config.yaml
n_layer: 13
d_model: 256
n_head: 6
n_kv_head: 6
head_dim: 64
d_mlp: 1024
vocab_size: 512
activation: "tanh_gelu"
norm: "layernorm"
norm_place: "pre"
norm_eps: 1e-05
positions: "learned"
qk_norm: false
attn_scale: 0.125
bias: "all"
tie_embeddings: true
parallel_block: false
init: "normal"
init_std_qkv: 0.0843
init_std_o: 0.0
init_std_up: 0.0843
init_std_down: 0.0
optimizer: "soap_variant"
lr: 0.00449
beta1: 0.95
beta2: 0.95
weight_decay: 0.073
lr_head: 0.00939
grad_clip: 1.0
warmup_steps: 200
schedule: "wsd"
decay_fraction: 0.684
decay_shape: "sqrt"
final_lr_fraction: 0.1
batch_tokens: 131072
seq_len: 256
doc_mask: false
train_tokens: 512400000
steps: 3910
dataset: "wikipedia_en"
Each number is 128 + 32 x the weight over its row's rms, rounded and kept within 0 to 255. Layers, rows and columns count from 0. Numbers have three digits each. The size before them is the row's rms in percent of the matrix's.

# k: layer 2 attention key, 384x256, rms 0.166, rows 59-63, columns 128-255
# q: layer 2 attention query, 384x256, rms 0.17, rows 60-63, columns 128-255
# v: layer 2 attention value, 384x256, rms 0.145, rows 0-47, columns 128-255
# o: layer 2 attention output (transposed), 384x256, rms 0.122, rows 0-47, columns 128-255
k59 107:123108166169142124160114118108153105150200093169093079115129075096149120151105090145154175125119113126159189098181142134130114129098106075143103142138176173173134116115152108075124151112103131090089143178117171143139097164132131150088108131171113161152154166170097127115115128061091118127059137173088150105096163094147110140139149050096166203088093137131157128122160116160099115139164
q60 114:141064118181137121114130180136123104129147112116123136157123115131125152117079141117116113188139128160103108114124096161136091119134047148101143111142175086118191136099146181164135097170131118097079098146100158176106152142090176148121108145136168156106052138143168142149107156094162078154086147051152073135127150155181178120138122127050178138166071130169113127184152145136146122172074
k60 114:126083100167138129065163134104113177125057113131175146105091126186102130204141142111152127236174112121143139100094134147117120174189082090113175124099135150126110065119074094100114120076142075199136164137123122143107109131057115125111145131131164126125092184185127128117158122115090187156114135088140188147125089063127148099100109096141137113089100111198150095132075112115137106148068
q61 106:145120136129132103077163133145159069203135080076129124117172095119110157168132081192162120126148137064145119095129105106114173136138144160108117125132143101162129177145151100104093086107112113155182100106082047165131178144126158094077103154114193126155122122177117157111130111179137165135122150120151154162148155129134089108133140169099152111122092121119147067139099122099154108152167
k61 104:088140140199151135102091145092152119100155145125113163128104154170102114161126157133157134176132078137123191109119158225148126159068115136107120144161090113110148125129145074105119155141078105063128104134109098127130158169130190110142166148097107140127120148198149138092084085180111071166122152075206093116173128102125164173110089094109075142110150150150114107063149122144134000052149
q62 105:184132193071139122098151098100144081095158108174109112159118135109158149208143121116106133072153114127135161111126139114180110109099082176124183135145184137163119065098174104149156132159121134088132088166196187180098107118102117122220159141070120168130146163127098197065116156144065145149141151118074056154153061107175148141060113108102097107146155138096099118122088126099133109098163
k62 103:091146100121139138130160109137165099090150108117194116145108111173126124082123118142118157150106128151132119129223147086146118189161178175128150184101164093105135131117150100138122088151112109120196120155132149102073136116040077087149101084065105141128142133142085088186135135192177114177153119106148123147086089130084116118150153140100117063146085143130098135157167103148163116153152
q63 104:114098142108118122195181113117125181100133115083166093116079135171132147094109154171132104195142156144154164110053149132083153207141162136138165101179161117137121126123122094201128165164079141127060109164151133088102152158158141183080119097137142156147168079082116151025182149152100157098109105116068156134170132125147139112146107129143164075112124144164129030120139134139124174084168
k63 107:156138126085137147104110147083122132130092061107137150170121155145126116121189176170112128168144201120104177135062207111133127130152150161099079131131145149164083126099154115139164140184110165175153088183103138143132168140123124108227157117117140111126141174146118156085185151182151129177105134068147097060162117152122153181206161198104114089124122104153125141158120131131124114087138
v0 100:131147096123091122112095151107091084138122193160072165116120173171101100164138105154139138139134099087095075125142090132150161097107109141164146128118086139078140126099122168128102147100083132146131107098179138102123155095115185111112154156132104159097110077138168177128112118183142117179134174123127126152096119133107108124149137203137121172118094097133138090173076105123100109073148
o0 102:105136145106083138196133158133159143111108119190190082149160072140089114118079150109146098084088132157138112129109161109108075147111082151119172155154147130109144086133136113094136099193131059130125140134108130155140078148116094155166142103126180130138106100090104103143125131067155142108108104127090174104181138134166129118114168091110151116136143099119093168079165126157092190155100
v1 096:164109114190133148108144150100116147109134185069109138182109066120162112135097178123130117233150147203103159089135120118155152146126124126141116122167087195114087146032121106122141116155139179104057142111120098138129080092066133134178136077081121093097106129145163107061125141141132109121165153121164144129110073154037149106058156158100154121167118160143120114070181126082149168117158
o1 101:134124140072117147129111075183131105193135180120142108096166174156104153133173114143095125067155114066112107108085118138093092082170132132092108140063156142148190115155072123159163153101098029174132132162105119103148167156130073104055137120129137180150148108114073155218105141099115164137074100148112103198097150097204102147125152098079069086088171107147139177177076109174045132094107
v2 099:098083122198160061077112108133106157137140146214181075113080148139139092117140103189119109081185099110161148074100086161062130108179119123173107080140044111097104147114172149223108098140121151164178151179086101152134119099164162088162131172121121134117078124147128128202113144146117164190139110086149154082122102144040062112096134143095125102146114136112162118149076117120117096156146
o2 096:121115124077145140133108135132106155084091162084125205148162156081113129115180159130152143146086131146109088142195219052201123153051086145135134112188169094157108144157085095119156107122202084132126141109107150121152186148081152136092100097113167111096132072115126093118161117090130106107124108137064078202137130138141153141135132101119102100109106144109148149114118135081121135136140
v3 100:090141074090109069103084152147127119129132121128129098151178115089166138088132126154128140114140158094074150131119174180140138155136204230184159150139094166133175156111080123165144102095193110142141102084101113156089120166125141126140089147170138132177113122087109102112119107161108110076141159103133164119145090177126156139126180056183109189131080058116144154124168072147178131119115
o3 096:133089164149121158142152078061135143156076134157130121111142123100138111109123108092158133144161147141104088096160068118046099118112103082136107089101142140136132157123206104165105152095116148172077148136173153141137169089118124092182189139145091157062132099127178132161163189140126136234143130167145129154114113121172127118128163152087134161180088132116113152140134154040100102122153
v4 094:165161134183099097082132127138150112151086164133183130050139125144110127115113114178148177134168131160123118126129114116153054164136125033079182081141167063067097096083112123155154179160093130157116121135141094101161142097130109129118094094130163079142067123101108113046182146104178148104164134128123125168164119144123116099080058185124099144133127130135161083148134154092092169149085
o4 097:136147136095148106139136165152092154160127142145114147185123131138178135166176108117101087097078123094110139190100179153116210158137107186118140148136084176122091168156126168196098145122097126167138191110147156140139126133146139145146131162127113156128143132104176129141102094122137163156137164068112111123111185113111126114157194066137202135126192126138084107102090156176110129164171
v5 101:101148161161102134148140162089191130147125110103123134086115115123157130091144148147076122083129153183107147213117086087174111175178103164154126102160167144140100129132084195102079162148104098120163104115133119129141133109107081142085133168158133101091198080101161082156122139171159161132164157164149134169091129097076148131152098170152178130111109157130127140153110160085142073135160
o5 099:101133097119163149105165152094070113161081150130161104139118058131157094147142130110154101170127120139138153093163142127107149161119147062133173110138146078134187197085172052134131147107132158142130131125145113127084092116173146117149089060081110140161108145094124146116139122153057104123126073107081084124158099134144077160141082103100083126152117080142122111129192095167194135112104
v6 101:126157115141192136086108129119066104130163117118173152162093130115187105136122098123068103152168135114092138110113098150107123208083087073114135165087135095157152132157105144183105120108114082107128133072147126111116150131134152144203122199093196180215111157127166151127097134102148117155134171154092090127138122146152141164142103144102159166134068139174090145173141086114101126076076
o6 099:113163117143144040104121125143155149159093115118078084079130123096113133099149140100167155091128118115211082150111159111112134068138122121198168143147132151091091172141145120090158141154095158121154118178115084094177153140108130138096155115148054100104120109075087142124140108092074102090144118123214159078127128141109144075141121121154142162118096118084181165082180125165176098158170
v7 103:128163151110109140084132144097144134094124160090113160183148128168146140147096139104116100154149103136104219127199155143127109114091151127112136142096089153148088153119105150124100126139118105168083151071102090064037076110043134129129094144127159105098123167113073111144147116086132125127135164114164135079120150127130141186181194152113166160122169127143113162143148118114134127170080
o7 100:122135072177188104130093140114134123103153098125117114122133126141096104112122120076138107161131141123128106176108129159126159159146118124220130103184164107123101098072151073099057155119097120106175135141118100115170144158199089044180169132140104151119156154125148121167114124157118094101154069150149123167112098054157142083105133133090106071149136095154181191119074112165179104043151
v8 103:113139166133114202152091110109105090144158116123124164100181084124128126098087160089115187093146147126133138122107140101142097120193168129133126145171129187132175116138103118113112165143147107147137121107139135085109085106077133058183126079103105155125191065095128105112102128129138143170119103107104130109144143116132167110154042184108177092147106120077106152084051109146132129155199
o8 103:126195132092130098124165134107151173097091128150142113158075150110092105180160086111128120170130137102093135141113123133149152160107107158123140098130157072108146178121119118147113157081084093098127133150149110153127136148151116124114132134125175095131061169099195176179136116136094098175115138141134114108144166122093136159117170112148130099079095176164143066166116097110150146106109
v9 099:123094071095101119172177075123108083152069117103188181135161125098141151164129147051143097096135155103093098124052161108098159122131127200101103138126101097124164089142119181092079189100127126191078166113095159103126092155112101104143113041125089160114136168120131146080092132107122088138129088104140078136108183162090135166166102158140073130101134124119170166146112097163131122137113
o9 097:108127147112083086128170115075109202078183116149091123116086097112123127068077171121103111143084102122116148141123050125129091096115158118132078094158086213136096115028199114120132077123099116105150107126141125223108164194121198195128108154156136062161095118131125175167130161131132116127163129104150167128093142138114082089087142101152113154172168148139153118118146082060123133090136
v10 108:133186110115084090147082170093129090141176131114121126108155112121091090056155046088085125192161138115120128150119097124126145175078085125125152166142133162188129113149124098163155108141088098127127095065092125113082162173151147124139151086167091109111154127135068159150151066149128192137096097155148099150132160046183107109148110072148093110160117139156129105164110144125070114131178
o10 109:148111111168177171129194118119135110177111128188109110133123118142139157182078129188189125105075166118107131126055092154129069123172131119151153140153163136079153123138107179047146158060157130134122170169143142156131089105098115179154165129122110188123135139160192109081132157121116094137205155080109158110116109188096085108107166165103175087140116188129174142132125113119161125092093
v11 099:135188162167068141142131118168141106180105114069090177126111067141130078149145142121194110126111127167172101162137060165136116185103135136075162150098102141122144097146183125143123147137188157171125138134112126159171141152063136157105116149192089123129143106148165101152131153167114136079130082159114119133172092128095176131157089077126155076122113115183072163120111128112135133176073
o11 102:150073098124166086067134116093112144135132079145152126122141131155131132119130141166082086166117118067133148114125178151122109099093150150130104111119133121171104176135070137139142140121120068097155155138110090124109164079137126145169068078007167123124130107132112088156086153147161083147117160070111132114095125087148139108106168128138163188136209112151154072162148144136127129089140
v12 097:084131183091090121059034115171129086139108100074120104131147187163135145155149217143136142108117082135125150147121141201200098142112119152145132108117125128119127105142152117160078170094175083097139166136065126127122134124080124167150160088111110144082139082146120128075123126112131179071106084151103123130157128144129101088120128068110074118116087160147107128104107091118095081131148
o12 097:152128045075161138151174121140072144129135185156145164097145126132154144071099093127177136143089193113147102124112093139090151172143128126126125150151091144121120072153136124075134070188143200143099145134132120141161130131145217106093127168107141145194157106115136115164134142132144124195117160088149121127129121126155202133147127124152144142141149131105134071148156131080178194131107
v13 103:121143116130120126110086109165101096157180102164096115131117146179087165092107099138172137116136138125108114118099092171139098152105152122095152158142100117089123125116204087086084023110097106140141101114139114102132133099078137118156153182133142117110116100116147153091105150106130089149071145128080074094152136121078112147169100095127141138091090081147120133126118076147146207136172
o13 102:105139153148125053166110084143148097124104149132171119071101147105176122103108129166087131149150122170111096162143150152123174100111100165131164131133118144094178114141122163161156146189155118121153153153130110168128118140152104107108087094131124096172159180099123105120095046112063146094225092154160170098146122185120161073104157129108123204118094124153141140120130202125070095089069
v14 101:161140148110112136124146095138169125110127116159138103101128088119137101191148128124086124123149119135151134169127135221149115088156100117180137137147172105119063142104131140093078144093110093114110134206109191079167099089137123057083165129171078167182070099144122112124137112098122155136130087079097134149054111122155246211122114052123114159112127118129126132113107129155091128122120
o14 097:109120031091112118159117151133108100126144110107104096158137129172068099094077109139150139144083138130121162129141132114062073185071138156124115113142134129085162126116177107162125076102142156171148142089123094167088078099128141175103114113062186082077134165165128125169081135135142143056115154145164143117180211112114090069076095145127165141170058145139136142166111156092126173158123
v15 093:138180080150133051186083099128080113144133108105098100144057139121100130142075125158135075093131142129146137063070133124046057148087129078130140081157190111097026087117145139163142133132139180158157127160135136144179141191121103143136094159153081115077095122109133137120159155076123151125127155120105053098111076137146126147138125096140173123138100143110087088139075183105166088110110
o15 094:090107192124173155130186132140095101114149084144176105120164108132138202110132125175109117154123131154026096172096133095182127136113125123131138143043123094159147110162114090089096115170061118118077157074097130113110146115106150132092140116095108100167152106145173124128075108129158156138179187120112168080110178127114116157120120099099115145188111132155127130105131108122113151104164
v16 103:130197089071089126088148126113145097084118100134113105136070208145134112190138049124129147125154125121151134071142149125143231132153080169135168138136113137164113116064124119110109160094103161123142148113137100130179172131085082116080097127107142113155142157131148119097087160123099123105158139214183160151108090042135047158133156126164108134122131153109126086119105143118135143143060
o16 101:108082101216155090123125123155152098170131058157061089114111038142134142096131084159116127183092106171104102165103124109116110111108132149115110128119111149113153111164115150119180148123158170172114125116119102126104078101180147124131120127109092157138094166083087179173188074100124180136085118092087149107144148191151139087094152111113138142117145075193099157131171129147106123109151
v17 102:124142119088125127104240169123084148145101132141127087117153113085109190135131171061140177118101122153136084113137121149148168172116130067197159133128102148127140123116167061189153108122201132109176177164073110135046152120181181093125134117148127109095141090154028108092138115080174098151164133060142182133134119162093135201221187099126119133137138127136114143147148076143174160033136
o17 100:126121131146151132145087120142125146101133129082115153143140143170194040084138125168141084109144148114134112201119165126150079124131102163059144050211133081146147172148119196113093118183079136149126110131192171144172103054121146132138146121133162136134160140121169098198124143175135167128098161168105076159141110120071153106120106110133084147154153150109163114117070181091100104237099
v18 102:147154140111157127094137153143173110070135169159133111053092132175154199072126115097168130174113138146135123077155081097170087081075094056149087088136125103109180106135094075109168104110152132180148193125105107168203121113127126137120101102119162064109099125174074123128151150164212144086099145145072158145101145150085101114117140130119118173062108134101169109085159126095148099104159
o18 101:144117133130111110150102115129128142153128131142112161201167108132102150154070152208111113066179165188109099206127177135144165130143085150094156130163118117138131188158160122194129143148126124101140087147093186056094109099165103130194127182117118150077132099108191127093136120153128077169167146122096132149133174184161188113098108081137144085170165125128109153110116095131123150146098
v19 095:128192160088145128182103128084021176147095149166130116181110122102101135202125115083127169093101159191123106057208093210154134112160118121135083141152085149118114121072154185161132154154086160073113133130142101102143149136132157147136128092120141126207124119148150080152113146074102139114128148073110181176097069106108144166103105076150153146116170161143134125060153160116120111175081
o19 099:107125143111080147090132152144152173086178111074132173093158165131123115152171137102125123130107129069133165184105156086056120188082177105110170077126171101078140130152173090069088152128208167178101154124141162191073100068161095043186120149139161160065117132156084081169162163135150113152101100168171047075085096099149119136157139089126138122155103103127102152147151147175102117089135
v20 106:121173109206137176080083097129124089105101133093158189138085085148144130121194095156122128124076155135141143141058138084146203168131167079116129167089115133128136129131106139131116093113146121115159130132154150148066091073056096108074172123110147135077158149124154111197128094062081106134132110226167133104120067105169096097144086156124080105112156174156108133107153111181109169133192
o20 104:132129157153118093174160116157137094190082162108122124178142182124128120141031103128137136200140114095124126130183165137047078075116102168109121117147081141113139193056100145080130174134153140165136122085130063121142132189130095087119114141044112141118136095126106144114181163119126138128116121087140093119157151144108169125159110163148112199122102126092163102133112167098102149126101
v21 104:132150123139128148134133131133125146104189142099114111161192069162157126116194171126194166105197099140122176114058071142154115103044099123096214140165140051121083148136132109114183147110102119101087146148108143097171160162134163091138130069093156172086118118094067075165137067137160166167148119151088112141141110060123122118148118109100149113125098104136139138176104170112163166147179
o21 104:132104153167056161141154141174122061150121087167158129132140182069115136160093119076059161153130142113122076144156122072152150108157151149115104096082114184152177112115076142129107106064155107113146112147090112118187122120116136158092119101102167089156149116144139238076095133132049102088106147096140117103122197228137091141163156173142113110136146116128082138107156126152131097098145
v22 099:084143160107137093166129131132135133140116129171049128130118167198097177143109165211175098104096066106130089083141154108121148012120150145106140118089108134110072146175140136115081109187149069143153131112150140109134202147103166076110149091146170114117095110102106118122127148159122124179138090127078153105123150120101109127171146089152159144137125175153112095119101109123176111110164
o22 097:198132121129145153105090181181078131070139170167142126109153113133074085134158168064113145116178154115156153137098137189155127244142092166156109112166151097087123078131100143091163141154096148088103079115170178137126135094139072156208095166157119121122139136085121088184114124127137097099106106121168065147105125137168121101101096130047107148179124121159110094129097141112106160124071
v23 098:162153108132115096116109124100088121175176149133158150113084077124105133178114119106124137113157123159141102147099166107203128087098161102108102087122158160137108117093177133084104155165135125175135120149185173200108127152102097105161216157149106157134108077105193116129158122137124142111141098139180151166105200142123087148082116077140168186125153117119090167198137152071150167169160
o23 103:084114108108077147083155153179158114104153133133123103128165150149151086068130099118083162173108121120106120088146133117072124156151094123160171145160113123173129119120050166163128121086120092118117139168107084081098094117181111149054076179145145128123161198105120112074090124130134130134123147130054146131117117164166164121140085143092172069122113186176167077085136136112075082087118
v24 094:105144144075156105155119067088125101081062139143152124139143042167078112188094143100121144143095136078114157168148084177121110077131107155112151177110202158127099126144117124175105170076086101135125135107116152139145107138161106142118118171109142088116109047141114112195168155074175106073087113109171173077147124144105131145156170145178142092146139116136127162079095152164136094115108
o24 101:141162098138123175128175180111098117171141113165117083140100176133171112104101079198134109088157098134101127161131160070135086147155138121126125119171099081105083138133145122082198096155116178130159090139101130128087135172084168118063117163149112148099181223108122141114115127125134125152152119116098115103099104032157129128144131135144130185120096108134111108167145164112110111170181
v25 103:218129109124100186138156107156107130124120141174120113147142144153130148151079082165125099083104093183110090108089175190185161146104143101151139135088042107172113184108160143123133201122057135122165133130081097088158155131105153121087101110143151079154121095136139138147150155102132150128132130158159105066120135145152117134101122162102147121166091126168154117092104094151148143202207
o25 099:074131132150135073119072116129130116128178126116146124150131095119172170106150141096122133145109140137091138079137159113089150079150122133090147140162194149115139117169125140139104035169182157140170160161217178125140120115104129097142148096184119110095125164077117115169135161151134070114092128084107165184115156160114093127118131106122154126128142161138158127168134156086090099059059
v26 112:105096103156164072195148133117103083106168088130165125110032123144072146099062177149120122135142068061142114080102168119088171126048149142124136188093087112151066091084087140179129137136117103116147162128145126150162170155133166136144143179096191100156142147123125144079150126128142119183153166128118131129120170148118141157168131137111186108095096151173095122131059126120108115185120
o26 101:179161094141073115066094150153116163155141177169159150189176141121124188105127092135115153133120104106194211132143061164143124127171164125135148085129200141083166122114150100102121133176155127069119132146103071119105131143139121155093120156153083161113107125139120137161096158131150146109141168140097125103158128107147083089113113102135112109091116134063123155135186116060168082132132
v27 104:087189179169122194136173119151125087076095143129135091179132119170142095152130095112146116148121145127211128100173117169114140128195050107151115179077152102200158098094139124054076080097133073108134167147122076129137114147142101113129165137163120105072108179135080160097156175111076126097089132162121142159154122090151107146097116108112099111143142134107094134183073129127131059039154
o27 099:122113128104144071144122103110147139186140179138126098096109161121109128124098146128141049096101097164034063156087153139135065168117197161140159116161069135047157151146127152147153121149133104137139137107126222128176127090132157112101105039095106122148103096153110140158116127117157135110121135103115089100037097141135122148108109124146157093143128121093149139096132129127140171177108
v28 099:125100066123149109135124158146137119113112128141183096127091126153098084108093123170118133160188084105121060141135163132075133125096080153117170165105127095154153072094125117153113136122142138176131210128101117110136175173134117111184161121112100099106105122157072190098115224123095114127161048114154110147090126153094079102197135139092100164128142134102110089115185203132181133095110
o28 104:109182220109156121109117149083053124158124180167055125084154153118160123066154177153145121072090181165116158070079123112156089117132175121131117099129132123207122104137142138116116139153130103134156093145066139168143121103129194144111118149188135170142125144050145114142160132123092145123126182105053126135166124125137108115155116086163098090121154143152112189124063084109132158174130
v29 100:129121154107152119149143132152109149143113181092055139133111138140157135056069073133118153169072162103174113146117137106156161121126199121107077176083174164207136151181144200159147137051105074164121121086100129120163097120154126111136094155143120136105113111129107130084130063049053143141093139101153136109159039110100157164112124145079121127150176187140100084142124122153113157110171
o29 105:184187140122106152124124129081153052117115106136195144122106104151100116152146154078133069132195117066119170121177115170106112122104096185184219087186094079060152135121089071059122107144089116093144135141116088143098117117083080120104184099122135133170148150170146097155160119128186189129138107131119101140133172108127083100155116129174121181117125154108109156124118168105144135133113
v30 108:157117139186175116171172190140165126080094173121157144117111169126157206164177143096125104144201163133078124129151110136137159172103117151143160112076125133133113202132119142140104153097115113097113150077121116096168070149152106126138171118108106075039098036092139126103119148100156169101110124156181069095135032105102122132175109083075134161140148136081075102150090147146126074105128
o30 107:099160119133135140104132052168144164149190112082110155101141047153125097159148146136084145104102123173109139165101129212132137082114121153078189125181093112160171116132128090049115104134165151097094149167132104144115142106099158146157155102144170175149169185203134140180140134118110087110143079051117159173115181087140105159121071164167114156130106129149139174104158073121106150195136
v31 100:132183116125180103189166111153076116115074091112104110100122027178121146128174100139163161108096165122098116104136187108126143136122123159164098170071137110054144182106125110106121159145138062107100144145051110179087193119151111162117101149085114172062106130144084143099156143097136125187114086213107134090164167150126116109090078130146065153139080142053114092145149151125150123105124
o31 102:134140106158077211133101128121178152123147212144182120139173137082147136141085071088140137147153068076156142078079079176138141145152117137118103072087086109167131101123152071159074116143115178140157115090143158142119069136070121066102155085151150084136141099108131133162124138162119135087118199067115100145156075094100136095133141150144167120132143159196138140101081151102093118146152
v32 097:148149128121165153133103097117122134107125089166143146125161116101105190159170123063099118172154192092101162158132117138165090138120120092150115120122156133106128127132094117175066049171115077103164146171089130109097136071127089154101163114217162141152139148111162067134144183111089157090133110188067103139112081118106115116102166100097089060093111074111133180135121092122083185113094
o32 094:145064105097174157110137122097116114111147163117076112141090176148125154121110158120125136131152110133104021078102157117029119048185129155129111144158138130165148161129127132088102201123137171123193101093116122173058119069138133114102112088107156140104164131101088174118108106132181074109120109121131103068137184132087160150155065173130123113152118132155118088123116113169148182107142
v33 102:102067173139144160146101113109088146115106158081151143134227141158123124154145136089071132170172249120158098108183117161097125143129127173136093111146163158166168174123154122089113120129134112130141103123171120150127100095124106172148121199131148115107124172105161129098141149131059156098085091124171123096146091132151154090134148130100146094071127118131154125174166097150140129129138
o33 103:149174154145114070116140170130148160117170057133159149115077190097153128171150117142162114177109051200122193190150187108121156130127113161114118175115088129079096180152109140111097166106100147096139137145166089151123159145106143090143156094145144165141154114114062128137129181153130107159145109139127100175139150123159123221126146118130170122135122146128099145148105123107135135157163
v34 097:202108124129129128098116177186143100175117108154094157173164049088047149108136162111115188116171139148120102129149095191147138113108073125107122173147121133120132165094077118141124153112138145173163093167156091138112168143161123128126126155109143107175141150145134151169138111151121147161205180147153107117161137162126107174113078179111130155122142104150161203141133117158076111102148
o34 094:109161180160104174120139068156086143129110149191202106152064134101175141086124137079146134115122183100120152138138116028130101154142175133123136181169222175135098142133141160145101115150057111157171075082154131088133143133116106157146141114147125094079131101109134108151162139148127079136080144113157138086146135101099141175163179156174132108085112149121139085111127146099151170125146
v35 101:157127154016107169160115187120120104126113113128128161170116128142143121150118126136057115083138099111136121145191119048099165097121119165146169140165123090140126126093102122168194110156179182141145086178117128091082167110118105160100093156175135079137131167198138137106112082176163115149123140133108136135117125130136129095102101178118106153188177113173150145159098090101121135076107
o35 101:099127050169147116174194136138145167130087121068135046161115100106113168118164104125154135162133158097142153099078118151134091133111099069165073074091200167098160104147088204097098131151101100106100139075102178172125094164175104126150133076104109142095132128099158130124172150103154061092131150105115099122132104108077128102093131111110131065107125086088083203054159132180080114127152
v36 100:114095114122159106138110198136137120143070159062089129137208118081100203197187114104132097127131127146132155099159124101169149174097095093052145135102147091126119149101125187180132153179180109106152148153056113118102150117146085121137141137098086157148163098102111135094109117148061180130108130149145093123136136135109155096140142184131111193158091131159213145059133121145086128115147
o36 102:126137183158184126120093089147163186173144098191151178078073133163186152082079118121113172134158181108122146140076062163110181118176168134140163107122154125183087136101130018056139142116078128126140051144158108181172132079166141148113117117125157126142121128134078100114132133086159098173165132116132170114131205136108112128112147103106087095088170119095072116192143144144145164154128
v37 103:142110133170072136057098153145112152119115123187106099101136137065167181088132162140129121102157155138114159184119123117125079126162098120154099203161173092132091060192091106123130142107148109102102128124091143067102150130174115152113110095078160124118126138125149136158137073185075090168128121157127125176125113123104127111083077139090139127082107112087126078122133073177150126183075
o37 101:109151128061142074145156112149154073104139151076131118161051154169109187167139068164183117126166085122158117115132099113130119118104095114131160087142114163141184166130158161143122091132138129164165175166153084158167109089138173089111132204174121148151121147198111102099150129089060115082132173080130107129108160139170151117143147183214120138140161101108116173153160156140131127161165
v38 103:155193186091184114149114123115113112110125064085132179093163128098123109177136116087113094111205143090108173147075098147196103121129150115109120078133117110089138130097169210137153131019153181142145073145117158161096097100129134175134172104131147139161148154096129129097160154147138126065139117151118167170101081115132109140067108128137125103122179167145171118056129101104144095138147
o38 099:122132103122103150159142106103164106150132116128094098145128086124072125080114098165126135184113161208104155155144139148078177112082107104140081141184176144174134107173102113162124118134120145183117165153148050113082140133121113109076161142188083146070123086136091128178110128143095172180117198076166112091122149162096178107164101174141100089158137065096079133199116130133141206152105
v39 090:121116121070058129190125155112112100148122160175153085143123081114147100171134153185137099091100135085103103106092168218149132083089108138134090097136188110090157052142108098131165110094109155157117109155131103160129134122071048076187148086153106102177122140094130080138145145147176121134117111139156141102137106107134112101140207125142118113130121177224041172182117149108071093152199
o39 097:184129118164153145056151150138132137136155098089165188176188161147149176173117081134150110197185159124173084144155080064117096194125122116152100201171137193169138117161127108114128085158153091114131141089111165159143131112136184160048136172140129145067070155172081129147088156172107116136200108125127122106104117125142157121099142106085126112121130104059151136136131149132105153097095
v40 102:135100159140104107126119174084125157148105122110108109085118107134146162115162070107163128141152117105065083130072132095168156112125120140108080118116083115093107118093148122201127195159082134081131096084095049057134100091142122140128133172142177135124182114116175122174146096097092123142129090166113093096153132125124125132187137080152166123131107145122116078079096090119088134150190
o40 109:144190094101137150161132089128170123086178121105156151154095151160168128081105187140142161111086149122181200080110141175139122168170154102116127121155108101171129120115105119117117081116138150129080153161117128173079180172147118078187099130115052113136143090113111115119140132222118152116162146055154103157150139133141133131137119129076108100100110144172149183113122206147118071151071
v41 105:114085135101081137149111048082104069106111100078140106133067129107143120116155100184079125140102177147199120107117179146164067149131095130136148105167143129123129089109192087084178104147177099086050117089163102114128139144119076094098143155155127122164127190137174131130082136120195132128119159189090121143133112088155114157167134108113093119157134156183164081202145104149154136076151
o41 107:112150127147216112169183172161163173153126095167090132123111146164151139132107128109163166087133107059076124106087065115133140108132122117119064118108134168139143172181086150145153142143104165180112134052092162137170121109183089134178107100118078098092112130112122127143140145154028139119144118131099129106163157167125167090114092110176147168073140099125090079084090121149121117122105
v42 100:176119117135048084190142088128154152158152163054104087108175091085075165108205170147093135117120169137178197168099147115090117082131133078141174088146143147081129135138186161146141156164120078162100103146133181122167095153120162160146108138163198088162062166105169114203092127127160108131112126161141121088115119149074176110131094086089136115153131117117109094093168121156115107173130
o42 101:088135110077171135117155124125098090084153091118167167180138142177094090125086121087191107140144111107053059134124106148156148167108141129113085153102136121129123086168109076114129183082176162099183120153127061100100204152151134127129195155136118112121171107115109122117148114167149191106170138148087160132127154158143131150075146190147110142107103152066186147133103204116180127070176
v43 101:075088106135162107150115136106089096116087134123091152146116133128118110193181161100097115136134163155143141183156162107137051201146167163126141146159128155198126119176106206138146111126117164116079089169082110191181145141142200126117117142166107095154099095128120164203115151102088067140155108197135131162061133137152122096168128158112157125134155110166097101080137155127117119152063
o43 107:138175181143063113135131159108108078137117141121124159132145155114156116107126114185105106129065159120128162065120074115116198097134100116096097095118080144119165150105156141148143138091100091142128128099135060100107095134106113074159108139126144133111181166124138048055110122160169140087095124042185105143136149081188137134102125131167121124090138117047138148169131055156151117115187
v44 097:143179131184171156138131095124129119161091110131110107103108097176122126112206125103148167096144125104106154108140158101187098138088111148132138131162194195073111103058144145103152106109107108083107145078106180116066168169129114094091155172049154122150083163159069106137121138115139108195125095094140089206151095145114076134104108124124130119207077110058143119162154127167105163181103
o44 096:135089138117135098149133116136140147128180197149097165162106124081097115154085167115167084167111104127180125115165144139125147190162138122105123115156109141184179142179240062190088134089159094172133141139103122110216103125114112071138118129153130131138137098074161145133144121127111167054130116178132153087131195091138127147155134148088127150115161156125156149112151095086119117122092
v45 106:102144145129120186133115192149106093136086106137106144097106147081143081088188088126161114124150132093120082098151154116087197081180133135111120142115200144089123085097173136072156104104132122155127140172137141151137099038095047100149126133190102147111154135122127099126177130119116191155118100145111122135120104166135174129104173139120119143131132132112076104131099121104148197116115
o45 108:140155131116146122085139106131153151168118125112167141125132106186127147152094211095070130174090136130106139101151147139125046169081132143150096126161105141090133146137007119165100156141122165114184115116126122089133099113136152154080125181115186124109132147104140159095108092115091139110116130171115171166125107112124084115162100092096152109158132078112097141119142182218092109115151
v46 106:139132090080143090171129154143089104107171154131145147116140152185147140098075132091092137123098156213094186163149104130123131120081160170113174188086140104068137104135205148119163142119081113076149128137114167107124164125169088159129172130131104130087107045107118140119183084136167107143107157073125101112140130167104126111118166125140096107205137123166086116134108101130172048117140
o46 103:108139140191096123118142098163137147140145147062093078169132114085171124139141109179111105113136124127147094102175149090147075169201126122152115122094155150154141148085103096103128128145127187158072127116113131164138123155085188094116060084132070122167205199090150128089109127125155135123146103159150166123125162079118094144128125176087131107068149128147132112107149119083139084140102
v47 106:124138103098145110226096133179110152065161065190094148175031131122072125138135180143126137154064127149121102094146168149143125103098068085143156146112191173166123120092153120146158156160135158081162120118143144119127125081159182167118137091185154100154164128163163157098148124137093104127143156145141098081122110121147108117150171106139112139093096169078101096059171164142137167123162
o47 102:158089159162125139102131120109149090125145166123110113101206120122150162151111082123114140077118106105168133081069142103099129115143149113115146124119130153094153132156093151132135118159095097099139135089169117171115127141088118164146105183128095161151090138170154095130149102142161127120106122147090085141118159156091130157168109135159147109168131141205144127164142079110157075149088